From a checkpoint of a small transformer trained on Wikipedia.
Architecture: RMSNorm before each block, rotary positions, no biases in attention or MLP, tied embeddings, attention and MLP in parallel.
Training: a variant of Muon for these matrices, 102M tokens, 6214 steps.
Each number is 128 + 24 x the weight over its row's rms, rounded and kept within 0 to 255. Layers, rows and columns count from 0. Numbers have three digits each. The size before them is the row's rms in percent of the matrix's.

# layer 4 MLP down (transposed), 320x128, rms 0.0686, rows 135-206, columns 64-127
092:111119140146165137145120156135144099110118147110128155132142136115133179086108134069120124120147140102088159144143131138100103174105158117107061146142139125075154147093095119172098112110125149
113:134128119132139139098097143096110136101107113133151150129114162149132134090146103141101145126110126140107152147092136131141128078154149132132069113141137133154147115112118155120133107148145171
079:102111113105116144133100099094103106137114125112107133112109168113147166134148158166166126115076124148135128101128138173145102122102151142187148120133108120121134130080169096127125109099160120
105:158161117128107131078131165131105160151151110110091124109159110097178130124123192176153135130117128086122108117146149114146125145145119164145120147130089152126116172106142084135148100162152103
105:132139118171131131146130137114120124114173109124130096141153134115135162091128141152129118131130078184154103083126126148131165120145139103124172140146127123157143132160113134112161131157119129
079:171143116125103169168154088156128139139154123066106123136157077118132166129165112092121116138159129093120125139094158130137107134085173171122122136145074138096113117160151132144106121113112133
103:139090115106101122113161118149156150100090136080156179105053166125127105107131107145134117154118149118138107189149126142134146139094115110130128130113126113109107106078134120155153119178145154
098:129131104125152098133145106106105111137090129077120142119131134139109070125106130136125148110152124137121163150136167108131109108142177119131111107108148134116146134105142197101153105140110152
102:132135082130097153136134137137091092173130154101116130138096118126130129146132113132104138110124140116123142148122141131131078143108086152096111135164127137129098109129130162149091143150114152
107:150114131135118115120120122112103094146082142136138110119169139132144132107149150127075112088092126113083137111143114165107103155132117131133113090150143111156166139122154117136166113125113126
081:122148118120154119116134123161130127131121143189141183094135167161102110150121124120144124130082129138107124124113153146121093118162134149146166145160131122148148116127110150160094084137150133
106:126144094157089109145091159122076099127129093116122124112113149118115127135133097133092117118170136121177071139140117132111135109115103148098113165127129163114128158142118067111155129154160115
089:080158121172130104133125135094128143143113137125100115150094084143153097141164092109145128128109109170141127135101097170094142124129159112145115134123151139133118126113125115163133195075083139
087:100164142149159108125168149151106143139076081107086144152110129066122141128114147114124174103139133159140145137135104151143166137166151142110136088093135177101141165115177165125166148138111091
103:136135172113095109125140138133105134132085116125138136133064118120150117133126120125128161116102090161123106123116099110159142126138108126122125090111223127085134115125143151138132158172092117
095:126101122166123125147118100138126118130127163145079089153122098104112120130115175142129146142121110064103132102135119137135179127130138124107114090148143175138131103140121102114143132096114062
106:106114161138093161120141144113129125143092153119134077122150119117082161141154153121131129098131085112105090125101115145158102151157135134090167094173134157118147176133126158141137116118093140
107:149104109105090167111165151121106115102132110159139131102142142106142107141157138149177145087149142079116134115115100104111144119131114138125130162107154125130107132130157114143125130172140071
102:142115118089117131126152148133152124106096108140095117113118212121098190087109122092117117120143168122132138180142133105155114127119128100098117138121146096124080169132114140081127100104148117
098:123130151096128128114088107136109105085132087125133112094133121117133136113145120121140126129157129105166142115203114145115108106156151096133123151119088149144151150147137145105178151135135092
099:129105106154185098132134127086107137121157140125102143102123080158129118073139141120140127113155152082153159130111099101140123150090141143146123116093119157150073148115119085145138154135136146
104:101144121121103176141128112114122134155095129107151151187109179134121135103165138150158112119101120097123116082144137133119160131124158101133088143115131139159157149107128102122150132103119170
113:153132112138129128127142139114138117151182124125135111073152125134123139149161126165144153123143127153143171114099130113130136139080134122147133166113124150135153155114127129113132166161121145
105:170113162155148119099101186128166112084104063131100143148144154132112149134118118134147142161173175160124131118146097136158088130134091110095114128119132142103155136110137141122144126122114170
087:110082119116160151139102127111146119148137113161132127118144148101130137183139112138110120132132160146143135132103128114151135152161145182129138131123110138126130086120096132137127103111135098
100:129145097124110098128124142124143117105150155184121127105154112138053153125134125125122143149112095089108111164146132130146160091114115117157156171170107130134129155154103116164135126114141161
102:119141142133152171167092120119128128180139158108140146132100122143104089147121130131128126108119132096120152105104121070114113159136160113129122097111148113037141112184123152137141126098089103
094:119166133124156122070076148120118110142156135153148148174152130118139095123120099087115156130091126119107096133164108112119160180077122090110132111151103133157143137093117121149132140133164141
091:171142135113131090164157109167100150166154120119129132121152109092097142118134119129139077111106143132091163151081124106129121124125140097144157158100147095110150137155133122121146151143104137
103:117118114078081135109135091163181134150128138112138159145109116117132185149165158146120140147132121117129115107139139125127156173147129106155140126117166099138174095136178160167146112131127152
104:140147160171120121149130136108108155173137123101126170132126101109121122151128157135115113131132119171141126079139122072122152100095118144111173150111112129139088117122073118113129162118134143
105:142133142141151130148141145129151123136120107122142157125150096114153107128116108197133100149156077080136113134078134141141124134141141113149165073130117126107147143148095123145104116117104123
099:148098116159115149151127144108098099139113097150123143102096133120138092106150150143117162110150098177153082092109145134072150112168081160099123112100132104086124102130115120144136175106126106
098:096095135150062170097089148120136124117133112137158154111106124137092136122131096154131153140136103135108154114115164160134118173123120103145164098148116129123129125168141121138127122099102118
096:108106124157122130122130123108153154124115154124125169122121170090126140126099085124111138161154144146094107138136080160104108160163101116138180123133163133111136107137162131153104129096154149
096:087129156125154117119148123141179165139115109104109108128147152088130166139120168104140099156162126181174093132094135126098092119143116141145154142115128116152153146125128134157105130146135101
096:125139139128127182140164082132139135163140121114119158101093157122119103141149103106148093155139091134129144158140104117112106126120141124088117143107152094119130153131161080167152152142159123
097:099123120099142138120125086135130142163115155116147069141167118110163115116130153171179087137133136139103125085096094107146111141172154160136102104156113165096137113085078129111098072125120145
109:164126147119137128074106123128138124167143124095127076139103102132145164092138166131138095143102136180123096133145153135091090154175148145077118131154111097160161099132111104123108109131135143
096:144151149119133101145072162126111111123142133133133141134110119142160147142099099081133163155152123144113165170160129082109097101138117125156129136125139186169104112076108136140164153124077122
095:174151134092173130143131162129126173136144166128142132097090164125105154175079173120137136129107149163114096138157137109136157156137140127172128114114144169170138135139113146130110136100159110
096:151141118151115170136138142142117152117101099160113086146125118055157130118106148131131124121156128073183122126137113110176119103147140122126168144154103145074116147148089135162116100112111110
091:152143147153177083129124115110139107133139117104118131093165123141091144087088128099107175105113135070127125129115119129138151124088122069137126047128124111156096184147095142129116129150133108
113:122146141132128130109126107159132143111153111095062131166118130100126136120153179154088116143144136131147132136096135085127083121154141151088119126157123097145097136127149151117181104109144156
099:163096156125131099112126123097094141156138103133102093161111115128125142166110123161137105124129154122084160120162083090156151126088126180135095103141109155126112130124182118102130075137143126
100:146140127129118093132138112124107126117101066139100145130108130126141150090134119132178132133182151129128180139156176094146135139067147094149114129110116148099100108092155102091144144180093100
100:130129155148129157115108125138111114150171126134120119141173104165121147112142150123106107170156127129092163179169081153135134153123106132161096138113132093137136099126099154133128117071142115
112:121148117134099096099103148169098101183120155119152137128151137122137125132124123098096153116141116134131184156122153097125182129100140157122107161138169151129193126146126139112133104123124074
107:141099080129148101115106139135143131145134136160095120137134139120101127151118121105118108126122102127158119094134128133149114132108124121138119126115145164102088144119164106088061102177132157
104:122140129122133145144145132116129104114135117163144124103132151130133115104110096142140138121136118173154142111095115122108098086143095140102127125121152074104146178105167153110099167118125116
106:120138183130133104110128147175135158125144158125137189163125169133124141111092102085082140100126162135091120111135119121142086093133102104095160135113147102180155106165126159138114144108120137
088:158105110122095188134158153133172137138148131122130169130129126161090131109140112121164148082098099127162136118096127128125101113134097160122138127093130113091151108144106170149101158112157106
103:134150080125122117115112155089171097154071092121167127130138143091154171112114135153147160068132155147113123124139153081141160148126122126104117142086125110139129101103121090133127103126107133
104:131141082144105161121100139117163138149175106113145129096135133106157108123113130096127112109137154114152126119112132140099104145111179159098152138109089137135120138112157088123105109102134078
100:096136161120136079096121115108156158113153127133149117130147166106117106160139134079135113162088160132123107110086171110154160137123110117109094130144126122147128085161100118109127127142118180
110:126108161118074144159140114153151154098142109136195150113086147161132104140105138148136129108139089161104128096146144103116130120098134110127133118173118111118126154156127097121121140101137142
090:125090134119117138147103126140127132148121155108137129156163142119137104095188119158125163118093111109163149103093141089117152098176104130103095149142138138095134114142128073133123133087151100
104:155086123092098100123095138145124135154115137151129123142150129095108148135144089155164139166142095113135145115071159090116092134076168135163132154122116129106147124132152118165104132105122109
090:096150112092123112135111119100116122132176114118090135120135101100094135116119140092157149136142105097092137145102136069136144146154149134152129138171142110141145118116176129129135088118134136
103:130138125120149123082134088120124125131136120119138142093108126148098087089152090150125080139154109139111103166124115150135107115132169107112124083135162112111121112116140152155137087105118112
106:147149149115145079176140148135127117135113181139149138101128090104144103156153160140140142131124133123101126129147115076101152086165127093124163119103158152145114089162150157167122167151113078
083:110114138145150121139137109133140111130136168114148119140134141113149103149111142093074110128133131125142083193167166137095196150122125149144141151168102103140102117176113136154077095093122152
097:154172135146137132133112119082129136135111129147144138095125152118137113098128157108105160099114178177146125100101119109143187122128109147094087189109118140189093125145076122111141155145116130
097:093097185145137132107118100125120135122112131114129134101120100138128122162142084092113108079108113112123146108158151137124150136126113113108114078126161153159081166147151114164091126140125135
096:105103119141058126132104148126144130096099123125139120175138118132129132101129115146110081102122132139165129126126151122149157126144098157157159141184134106113111177148149127169120160135116151
093:145107163117076114108100093125132137131146086113149120130110125109084143162108122125122116112116128132130194120167118097119131103088117147115086144120095095095101168112181148117141104141134134
119:110138104117144132136155144148129182123155079098138091123147101099124141141081158135173125087106112138097173098135119091135103161110142121139160147120129114109137123144174139159139113126093130
098:186101152151094106120129137122136105119113142084117153135143164154112091124104130126142098142132150167139130125074150119107117114118084125119126079137113131113166136172099146140126164161117141
109:134113135136120143111157150114129126151133107128126152107163174173121134112098152156122158142109166121143125146109105116125082158051136128146115114129125130138158143116135136126141108103125163
106:107144126117104116093115145144161120116103104105150132132128166119148167151148113163158075098143132159106112140123113140143148090120144084120142105122117094162123106121141108137181138125094120
091:122145150139133121108112090123090128158109130101162123140124169104146131146129165133153128151115178159148168177157163103137137119165137116124159117133115123125109120164161128130112135132114111
113:121113111141099130148136138091160116166124125159175136098148121119142131089135149118132108146168105189108133159115113172140161116146083115159168113089139089141146098109127109161138115126133107
# layer 4 MLP gate, 320x128, rms 0.125, rows 136-206, columns 64-127
111:101113133101147191108130151156153158197106174137119122142104125120126150112105153144111109159111101142083122147113150132111106118152159092191122124098121121144145142161101176132146127097107119
080:148156108137147103128131114112145141126139088088134130134141123154119144117112088121141114092165123131093123150137139076069129145152122099139125096132117153135113114138092107087155112123101144
103:107129085115106125138164116109089141130109112114134114135134118167139134090150196127100136163096096138136155144124116089096145133204103135141096113102103085097157156137103118101128088132112143
089:093106096145116140175140124137098124153140128132116128177126111173111166113154178086144085140132092132139156178110110133107136122138114104131115130130138151102065123139109155111091168125161097
088:136148106159096110074076152081103115117108160163160118153108162167134127135088143143140148104111192151111117095112093167126130122096120119119109106145162137162145121121141150148129127147160097
107:174112102102134111142143133120107151135170169125160129135127081106102143149114153102097170115142123105125139112102162135103147122095127175125142133148104138153148132210145160141140140123123099
099:123152169131115133151145150141189145143105091151120126134129136126112135148153103122129163098137115113076174131124096129143174133127103116110140112087101134114136051111102120087169149134164152
113:102147170139141138133101145060121137113135155161151173134098123129136137138089171103133128147140123143142120125127157123108136104159120118114115165113107085126108154176160173138158155149134146
109:116135133165131190106104123164147143131075119133112157124130113148130086116143137122129183112124121120095070174097133119154164107124171139120180137132121161124132158160142149130133151094140124
088:117174110142138157114135162119164099135090100105112085125134115107157128108160142076098161110111084083115151126118112113153138110083119135132132098141132115093087118082128126094101143127147138
106:097107152145141115116137135079164148159144111085096155144129144152132105105143121114125128148116117124098168126093155146120097086130138130088101096143099142150155143128119195136131130145131153
089:105150138153135118125129140117165148112096089090103103133148091125136098128134128122107106172179112106133115150138096149150125153153114149091127130153126150174169105132128124113130130113125142
082:137111099153155080141169136138122109136134107063116113113143164156174131103085144118111157133113099126147122156087127102109116128138134148150115135137137103115115117131121123154135120065180122
106:126162090090135128152146085091110135159126153164136148177132159159129151141092147124090110115100131109138140104112158151119094114109123133147166167120089130117155125158096119133151160122160073
091:140126115126123115110092102145081130106097144087119160123166143156134194140141120147081134120154143124140092149100113087126130120114087170091150113124135123094125123123110135128115171128127138
107:099100105127093112105134101145159103105134149087117100097096124079153131131124148115129129084126103114136081134125141120102152114149132098132100170105088135156134144094160120143142123150074132
108:176130157092120129104137118111101082122137173114112149147142122111122104131129136114117152125154105105136142121133142084083135164114107156115127157146143182120086131100144102130098150150130122
102:189107136130143128134105117152138142102140071096153146146092102113089174146121136114125123150083124132131136102158146123130122152077140126131134111126083123121069157158130076146110119142129111
102:121096126157106130114091137099132139128125104107111134100149150114142152135116114190108110134129079148135078113149106125134122079117130103161115089133057087114149126146157153121101109109145133
112:120100074093148092107140137120112126115105114116089072101101116127130116097143127148148118099121152130108143140099095110086132155111160149123118171098112125109121141050131159117102118133154110
099:105106161133078128133164135136110098098141132103146099112141093186151158142150116158104134141094143112158125158113113125124134139141113116097131164103132131095162136163119149103092123155147127
113:121074179174150136147097129148130137117118116138177111129104106105120099136143110098164116118104145112144132119114124122137130105117132128142122134135140146088106161139188089098149094116140103
102:132128116168127134119117161111102117106096099127145114204057093137119140114130117148136098120142134160154122112132098123178096109076146137124144126141137122089163174099153128112163121144095123
092:190122135082139097112134090136116104103154137141079142113142123174104077165118109107096168165126105122126155171132063137133123121133139152158129082141089123136127119132134160144134098140151133
097:138105180106138138110114092156099123119164157110087115116110118113162172124120181134108151150144101135151101099132111139158109143110111101128088136144151137168136117125144134135137171123067117
096:119088133086129114131142134130099072081129177123136142130121126104137192106147109092078115150117103137096112145134140134116125151123108136125141132092173109130130144121120129135158145093111137
110:103142137114131084091125160122112115075135131105129131132136132123135105113111122116133129130073104173113098158107150106113138151104124122089107129125152181146159178148097116113160159112166136
098:085124138182126147081140129121198127082111112154170143140103126138121149130125114113103166133151095141090121107144098147101162109111135149131100119139147146138129150106136157138116126097156153
093:127122146101122141133082135125117127148180105098120085167092128135126107145126169136145139130132101169118119102132140134127156140144146104146157121141138068111115091155194176146140152132125131
109:115131103110179134128127130129100154115140080112097135113147145143111167106103102130160109130112113122115153149112118151145154125143117124096119181175125138122130155169092134136130137112183152
101:127105097138098152114098094146090125111136149176131111089089101133075135137103137131145117132095109121071146172160134130140142093128122157132145098164132111135136076136119116100128122163167119
107:134158148081140116119182094163145179123129149109129088158126141101129137135091074139164119090105141130133159186129127136182128107092148133144125063112118122148115093129119108104132125149150132
103:161118110123134138070141169132113158151135141098124157137116124131162135154111104108117151156110150139109145117110098134075168111141133092088111095110121143105146136140118180120099127166106127
097:142097074130121066114138133119112128120068123101139118132173165119127128128113151123146141145094175158132121131115146140139115178089102115103127125086128116119125104079151097121128117090135133
105:125153105139129174174118161109154097097105108135179106126106147126104136121138120142175165063167160077097149133165119124130151119105137133099092115170155120141120122143166105116155158092132137
088:106138140110088122151128145138128114122098091091108105112164155173152065117112141122146149156094136105158148142111118171120096141094133106122089108113118148156091145082156145144114101126150101
098:105156179115093125158136148142093121130131152130114113137137164132123120153126107145133154118070105088175137124148116129105117125109094132128113163160121176143108144146170121124098125117165146
107:133115109158156146114120106126119144159103089110158098117108112145166125156147133130133132190124147108122115101101134135160154090135138152126130131091157076111131111150136146103183098129149156
095:156140163113119118150098130102156111082137157182108132142093127125154135118109074067150164103146109136149126154110151123139115096133117103130146146179116120158082133120096148135175153153096138
096:159121120147111135104147152131181166162144150095174096157118117061116177115078162150173098139131139179114110119112128171127155103163079116095132157139113099152127152114119139152146169148144113
104:137134107127086085151149097099096130157126126155170131112139143150092139149104117124125174115108127152141119146127139078142160136162139141118112122094121129163126149141122129156127155148182078
088:173137145106114125153104169141132140104136111119123146081187128151129113141128145092073151138158099159151126112119166136107157085153121131150135101130173117180120140138170059078130134118125138
101:132138115127153125104131129126095148132147084101109147147127118143189138095111139157092117134126092175102134116139157136140107133156156170072137147156172094132105130123164127155131150097133123
099:130132141143168130162149104172121143097106078175127116146097117161192115118106109170137142101109113125121115132157127134141162123165145161122130155129117108140161177164110120107136104150102157
103:156102107150129106085151138113136128111119129091140171114121157118161146144124106131150158176131083098166096119105143108155138119135153114102064151096074155138115091124139126110156153153137148
107:105108174153123124112131159119122201120091150124102137145106141143109137112168185104134091157114092103110177170098107105131159187098096170135113140107106101130135111140115135122151149127125166
120:096098107126107131140120089136124123164174100139165132091126108105122116114117139114098144144112090104130101176163141110135123136122153144078157171152133098115131144101124151130150102102126090
107:086170156122094117129166090140104097107152090100108123110140142153100104108147145120105133090126145137087109141112106141069146133121133144118136146114107139086130169151188102125149137133147135
107:099120123112102163128175124157105180078151175151154145094117132146159146134131103131106118152117111102102099114087109128157154111105122173097128084118122088139095154124134096142147136166139130
114:073178163145098140120099119125126160136127121156130153112107094113103154119150147138135084100127113119099088139090182132109117125132152122130105107144162096122096113137132108088154135154085145
093:129095145075121123137137105122107138123117110144148129166150110072138128092094095101180095115136131114096090130129134142119108115069146136163122163178142116127109143123121108142143130124117119
097:163148154151143152100116127165133135134149138111135082128130069093166137161173144102179133147109143100118134136116136136152181147150115123143134110112128158136146136160155147175096097126116124
106:146137140163147068075099115129094105136145134100135141150118111114088112154124114126106131133119123159141120156117150110123107159092141086138172150128133128150115130154103132120129166110070162
104:124138089165139166142087137110114106117174099109095122103145106141128116119135134186087148093119120144118132102106144135116143160152143134121096124134111066121130076089127165117124093082107181
109:109128123124104110143117129166146124157106138093115136132160129136133154142184117186117074141153094118131152123146148088137131141146159163073108116141093111090144137134134113135135104135135131
089:135151178103133193132110127181131156114141118108170142180121084102140108118132109112146133110149101116163118146134123113158151116111130121141148146144101096131145164149123102130180126146115127
100:142139142137143162134149084086151109125120127140125113193118129106118142135157163125119092141157125135073104145105154139121131124125133164093133124125117118115124139092091146134128103148115122
085:121144154138139068097098143101084120149128175140153110105155133128139169143123123148136133174109168128122118118120077092152107092147151170110113163109154156083114122162114136152128121138171143
097:127146111132125149141133099193146119155136106096167108162117146154099158146136139136130168150105110124134142153110172156103120137099125147106114129106124119123118136153142124142147068141086120
104:113091119110107104158141111165129140140108109099113120109107139172155136132103128168109156170163123144146126119150175128121137131095142124115123128105119108122157126152160172191108106114129139
085:156151141149110078172150130170175112122082135135150118127087144123123106112089132113108088102154148120131138116111137150107148136137178130121114166111126137124155129134110122143126151168124091
087:128121207120130120135120103127120116138127152152107123144113158124117109123131205142114160115149145110107129119116132122147091113135126091128154141127132108074092198121127135149124123106094094
100:149135168131083139141109125122103094089130160163161129114107127129133141136135163116137154104104106114148106129165156110161149166122146096117132103132179115094182114109135123119113134120127094
094:152116129142155099125118127126132138141131147146121170122105118132109144136109117125102119118134125149125136100152135126143126149117169111118089150090088180145114118088105159200152101092134098
085:158144135143098126099119131163102102121170102118187135126162143116162174107106134109146122072101142090151143137091108128080122137143145120120132094136141133130110107137147115108116117120114126
122:121089091110142130145068124131136094162123126137127110087125138146106136112117145105122132078104126131141133098123156138124130149107142127192092085126118141124099113142118142147121114141153126
087:076127069088150137120131149160108115088121124164135135143167120059113147136105170137099134126113132138120105140096152133131144139098123103106118131117153142101153146128113123120137123156136096
113:140110089137129154174106132128142104114179167127120159127138082155099122135108177109126106135099122145097097145121120126147141120087109150074147124125184159147106125133154135176147113122126102
109:135156162091090103156127162122108130128114077084157106149162148115136162152106100146120119143132133122147141120093089142172079185100171123148108136124135099105116129117153122109147122163187077
088:158117111120128117092140130146171158099148109154107142129158118145104151083122139080118150139130123106142103109095083159119073095114136151107148156161149145105148120136109103144161190085120119
100:103120155138114146146132147134160129164079140117080122092100110146089128136141161104123134176130120151113127169099151177111130134127113137117130089130109128137098117149151104123133122098130112
# layer 4 MLP up, 320x128, rms 0.123, rows 136-206, columns 64-127
106:125132106137145136140140171125145150141124129112136122145131126113145112126133107182123144115150141144144172156097104125099116152132174146062136112164157129097096165119096128150145133170147140
089:146147147163110109128154169129123123130133126165166137125139074139130143133151110091112117147157094121152129144133145128136120135129113147061123156084152160142104147193109136115102172167127138
110:134122115170141094149132148106122095170129086136126113103079096120100162183142104108089158108135097148152132149100143132119136101108126079121121087117133164104124134118070166137136128114107097
074:175120118120185110077174109113144095126113138108142120116122163113158091139144110160116169095136162152093135122137111146141119137143160135139099149064122108146167110128139083156135073130108146
098:109157124126161129124120077125121139094132150126139116096084115144096071114122095126108137118125136112146140112133114092164139130129133108140102130125128127144134146137129135131107071077124152
104:127155103108093134122123089172112134123160130154142083155160094164119145171092071104127124107159141120100138121119104096121122137146148133141112114118108152117136116113173134104054125113103138
092:096150137150121149098133107085109130159154105148120092124137121156140121124165112147073094158140116173161122140094098126138116148156119134120141160135044115149136125114155138160135143160093133
101:158153104062143129107158121128134138148154118123111099112132175140142101161143126156122126104162147114103154097150102146171118161111140149098110132114119124146102163083152147100127080109142154
100:116081119126138161114096132113123117186106106106107106141130143148068127136108104115153114157171158104139088143083113151143103156155139101093162163151124106145136109148112121142136114096156151
093:140123102117138133157117162123082162134104173094119147150132122123132108131141114187133151114131089101168136131135086077113148140131122107116115131123098137120152159123177073156127129115139132
103:123114157147132101128121098105119149083185139117147169096100117174077135116106121121098119111116110143122121158144124131137143101132112142137119110130148149129150117081112208097160148161088138
096:168130142084168172150162131180135125142112151122119147143140132121138157119110104186097155132142127145135180120151122085158129124146130122118145071097119143169126103113145158130125064162141104
078:104099130117144113096118099103102093128123122146092133082163114124096154084120134120139103095177168129110118142135111134129096096102104117093131134138126153147144163148092102102152127118081131
101:144108101146105101137127145118160154147123127119156116109117109128098134139143147126147114164154163119117120151126168080141132138176148187124136182144069104159136134098089140123156094126126138
071:138161103133112123113109112157144158101104143093119126151153142124156154135119121173112101108144154122151113128114111077102166133132108103103168119132130130057089125098148162142118192137114145
095:117143184096185142091158127101145123135124095079097110105146155145153108115178074147124153123091131120124131125120087129152093138099116107149103145133123144124145087122126103152146136164118130
111:115147127092142126153171101143167105133160120127123153088100097117101098085091121099116164131133118172123156155143153129141136100165119176117117118135075148125166118104115145143112148088136151
100:117154187153123142155154125152118134140110115115135059109151103131122110087143095142097087101113084136110139125139130121137148086136082133134148127138136144121116108163108165129092128117123129
100:148126113141129142120144127133163199124132148155124158115100082080118161120161148114163122138146100104123102133134142134136127146123129107156142139073142140105137103074129140165155135110165135
108:126095139123114108146126116114102104135104096146154081137123163103107149141122149142122152110153118103111153164087153151120130136138134118085096151149132119099139118114158140091098136145141115
098:152112156118082115175148065122141144143155151131118142107133085099116103132123132121143105097154100126099142116146160149127127149137138115111152119167084152099133179129093173098111161098158101
117:112126168163166144125102135129162161117123087075137137148142119153118106151161135119108112119142111094182159119132113150110115132131160064120174135150157111101114097116157089093129107099116133
108:089120120157112108126154116132104119116131184117141116160139098123120106119130119113146167107072137099111118115116143056129112187121177167160127129112095118118106155166140149124128115091128125
096:115163124158106109143153139142135169112105136094128156107114125138149139075147149137175099138183147100104128172145123108111147112106140114097106093126131117129119159157157130146128131140112166
100:152132137179151104113160142156134141159167131115111117118144143128184135131117096143118126105143139140154178092150173073128095145130131107139125094110157122109150137139134155140127115097148137
099:091140091138099100167145132143148109126135106123128119146125077118108166133084119141115109123096121129136091162177114180145098120145092122129160148106137130121115123080100102119078117119154142
117:126136125091113119111104142159108108129139121139144113127157104127142127147130131128124141135128114134106129123112130133137088122082132103070086136163133139136126178195097166114147141163149166
092:120158098168108134112124142143167107128081147131111082112095154136101151128121125126115167145152107121153118096139151121126100108139149169129125081151115082192132110127129131163126177109159098
072:090132131135109091112164148122155150123107157102114139121121122115153169127144097139111131140122148125155164096143128129127155137125091124111113122101111158155149164101071119118137098107140110
107:122118121100151102117117137132163102087166118129116074088138113107131143152132117111140108125173146086120159130104119131133110133143134158178129095131161107132179118120148158146125154154081113
105:145131139124158071106137108118139096101132081128098142144134119099130122087140143105089114157111110145082151120147136123122142126111138156117096163138127100098130132124142156134118145124095153
109:112157095119101094128133164111119147112157139133134106066145111137146112126140139108125104166127109119144136130116122147153121145100149105151104120159205137153144119068138141107153090128132133
097:110175135080132129125151140126159146133124168101075131117137147120137107147153130097113150128090111133171114122115101086083120055110145128096119159139154148120142159158139132140119165190092121
097:117127155130140089141099101153082095103108096159194116148064106160102135148140130113121121137137123102134144108155139153109111124109153150123152120130109091169120107135124122142149151127114123
100:152156087081112112131129103153133134139130083149147152124128107143150113139105067158133127115145154133121164142129102107134116164106148107092124137118138161092107142116159120156149128177107127
098:142141109131120112160131117107162147133152099115168114111097115107153154088086092131134147111149139124112103130121104126116146111124113131151134076124136175110134112141124152101127093130121135
099:106127165154114129141134208125113092139105128127112130140101191132131099139151108135169149156127121139115144128149136122117125151138101135152114120104121133172132133127152144125141128142170145
111:125152112138128114152119171132137172161119127134148142117122112147084111126141156170142135121134087136082144119135140135187175174153123104128104120111098148153200149083140146103169127120104124
089:113142135180114122122089122138174129109099102100119179107125137159093150120182211131126130174131108146141134148140065143164084131185125064127114151115159147120163123133108116124142121107156083
103:086133160155118133165106125162118137124106110115138138126156106148109112104142096149095106104166097132141117073136118158107099111107140150100123111112146102108128126129158090136111142097125120
106:122139178115126132140160140115125128118169143105120136142145083159138198138158119132134128149080155111093092136100132152117128107098148134146104101083126087162135069131116105115130095174125139
093:141147143092098132104129158124133136123155154133111108152147112132139129191122108113138103164169079141075133117071175133130144151126124122103118164182156124109112121130158130114145142169092142
089:112112095122136129136137133132169152102134134155145138082133164128125146139128103133130109167128160154161156163147143108113177131123092101157149166075118140067154139120126107104118087124176096
095:132136141128111122135141103132132112160169092107096128129163160122127146123116113137124131142173114122112105089068118093146146099062083063140139156097157113082123111112159129171117152140176126
117:104128120153135153134153116102146134118112164118148138140136121107119141171117134099135138150099099139112095106101101105173119134118125130098139152130108075184134110136120136170160097067157163
102:134118141153143122142095113125138134145132112129120104158127130080141097150103161163109128078152109182132160137123109113104103127119138136146166125125194120160103150150097125135203123155135130
114:127145138159115181120160123119088148099180135104157119133156103151132131165155104145117157096136142108143134123163124126148130099127146137103139159131099151121150107133137175154127120149127166
113:128110132117078148126078110094172088134101110109137179122107144101166152121114118122125108120130145141109127116100103137103141105111132099145162167117132133162153087116091158153146124128114128
109:139122130149142143137149169108157115100125119130111086161139123099069092134120088136136108151158118108143101128127103181088130133149107170148145139149124141133146140099139090123083100090123145
104:163138102115134094145153146141146136158123137127093125103147112134157106101156126156112089121098122128093163149116122155160129151135150140123089161139151184141121109137131160084093151157147134
091:078139175115174110106120101119126104137122109153140121124089195134123127155152155142111102193145176129110117145142125094121162106156124118157104124110108122146093097103146117119107095136066135
103:119081144150152136158100130157081144095173117135111138125095086153102116160151131120116149161099159124128112097107142145145127145157148193131132145117096117100161134117114166142153148165100131
114:145164132120134109123115144101115116114096149140079127142107103171081105104161074138199117170120079139119157128123137137116126137105109105131125132135144097131119131117131158142130127123092096
093:144150087170114172118105157163145165155090130116144112139120136145125090142097075145173148104132110151149160131110085107146122109166124088102137154138149152159111154128133122180153112100148109
105:084140104178111118140121156138136150130117137137132169112164117138132129120128093077134126153101127141174132111115172132122135123114122131113151117144122178172145158152121163081129105130198115
099:118131154123154130130144105168139114111145134150132115085121119158069114126130130062118139130149124125088141151162150148106107123122143128150110151096128105138149116091097158132162110100072115
097:097121118149161087107109132118128146130147089110088147112110093133169105110123084102099082141113113149125168128127102073140132092114147133096139117120145132120105113124138085120164109117170108
065:132150166124108085157127149099132150165131145162147128138127161147128122113149086149121131174103137138088151119111091097134119108148163159132094170153128131085118127148118131151080154136150122
114:115116146147095139120099121121119122126138157150127077135109125122127135152114137128110144070127165149135132070152089122094155139178136166115133148141108118163159167139163138127127159176139152
099:085149112124147148106111111123181131137114122165169093158140137150122146112128086152145087116130147152119143145130110165153113173129148114111148140127098139113118138126108103155135129167136143
099:135134109148142090140080136134116123158099107137120145119130110128130164109115150103156119122132147084141133096107128167142081121165174102141102144127152169113134145126164099104143178164142157
091:167139181146156108146154133139144132076175113134106108096145110096142144130148120154122121119102167118145071105097079118126130118121086129132132059130096122135129152113129149122146062069153090
101:110101134136085091157092133102115131123128091146084118139160124165124126083153124169138144126122119115166129134143104107107116130129156114124149164120144090113143148143148123138107145084131083
102:137140091112157115074145105127130155160148098139100151096087140137147117116143114088090108125098087115117108145128125110146127089118150166119084123144094170148119088111137120115105102141106136
091:076153113149186149094135169115173107125105163106115132125113099149130121143160116122130186137154105156141141129093139136121139108147134102112132115113123145168125097112156116114089096130155118
121:128145122065119137140126095126133091150135173166119141133128124167163156128126108143163139084149140092128142131097137113134143119091131113113092136140146107126115092109122147135151118178111134
096:121135099146110129148131143178141160157135124138144111122111089112132142102126140120158122128125155130133119107127166146185137146128134083169139132163114088110133138128150121130117132131148112
102:146102133112114131124149149124122105119111151113139125135108127150096117132113142131131129090139130145136141106165140112150171115139141179108123113083150121139103123120102124138148121105155114
108:083098094147127119092106147147175118095113144085127141154101114115131150154121112099102095146089122090129152103101116118153133107089125111125160165135148151153131157105127084119098129156118124
078:141116091113151135170170126122188108072112105131127116088110140129075109141114111093124132165113112107163122127107124142125111166117142102135118101158131116128147106120131086118141132088112123
103:152136156125122140117130079105087152076133112121099131124116152143163186180106124138129109110094121109112170117130116132097122109103172102152149120133106105147115128096133113146147157128123209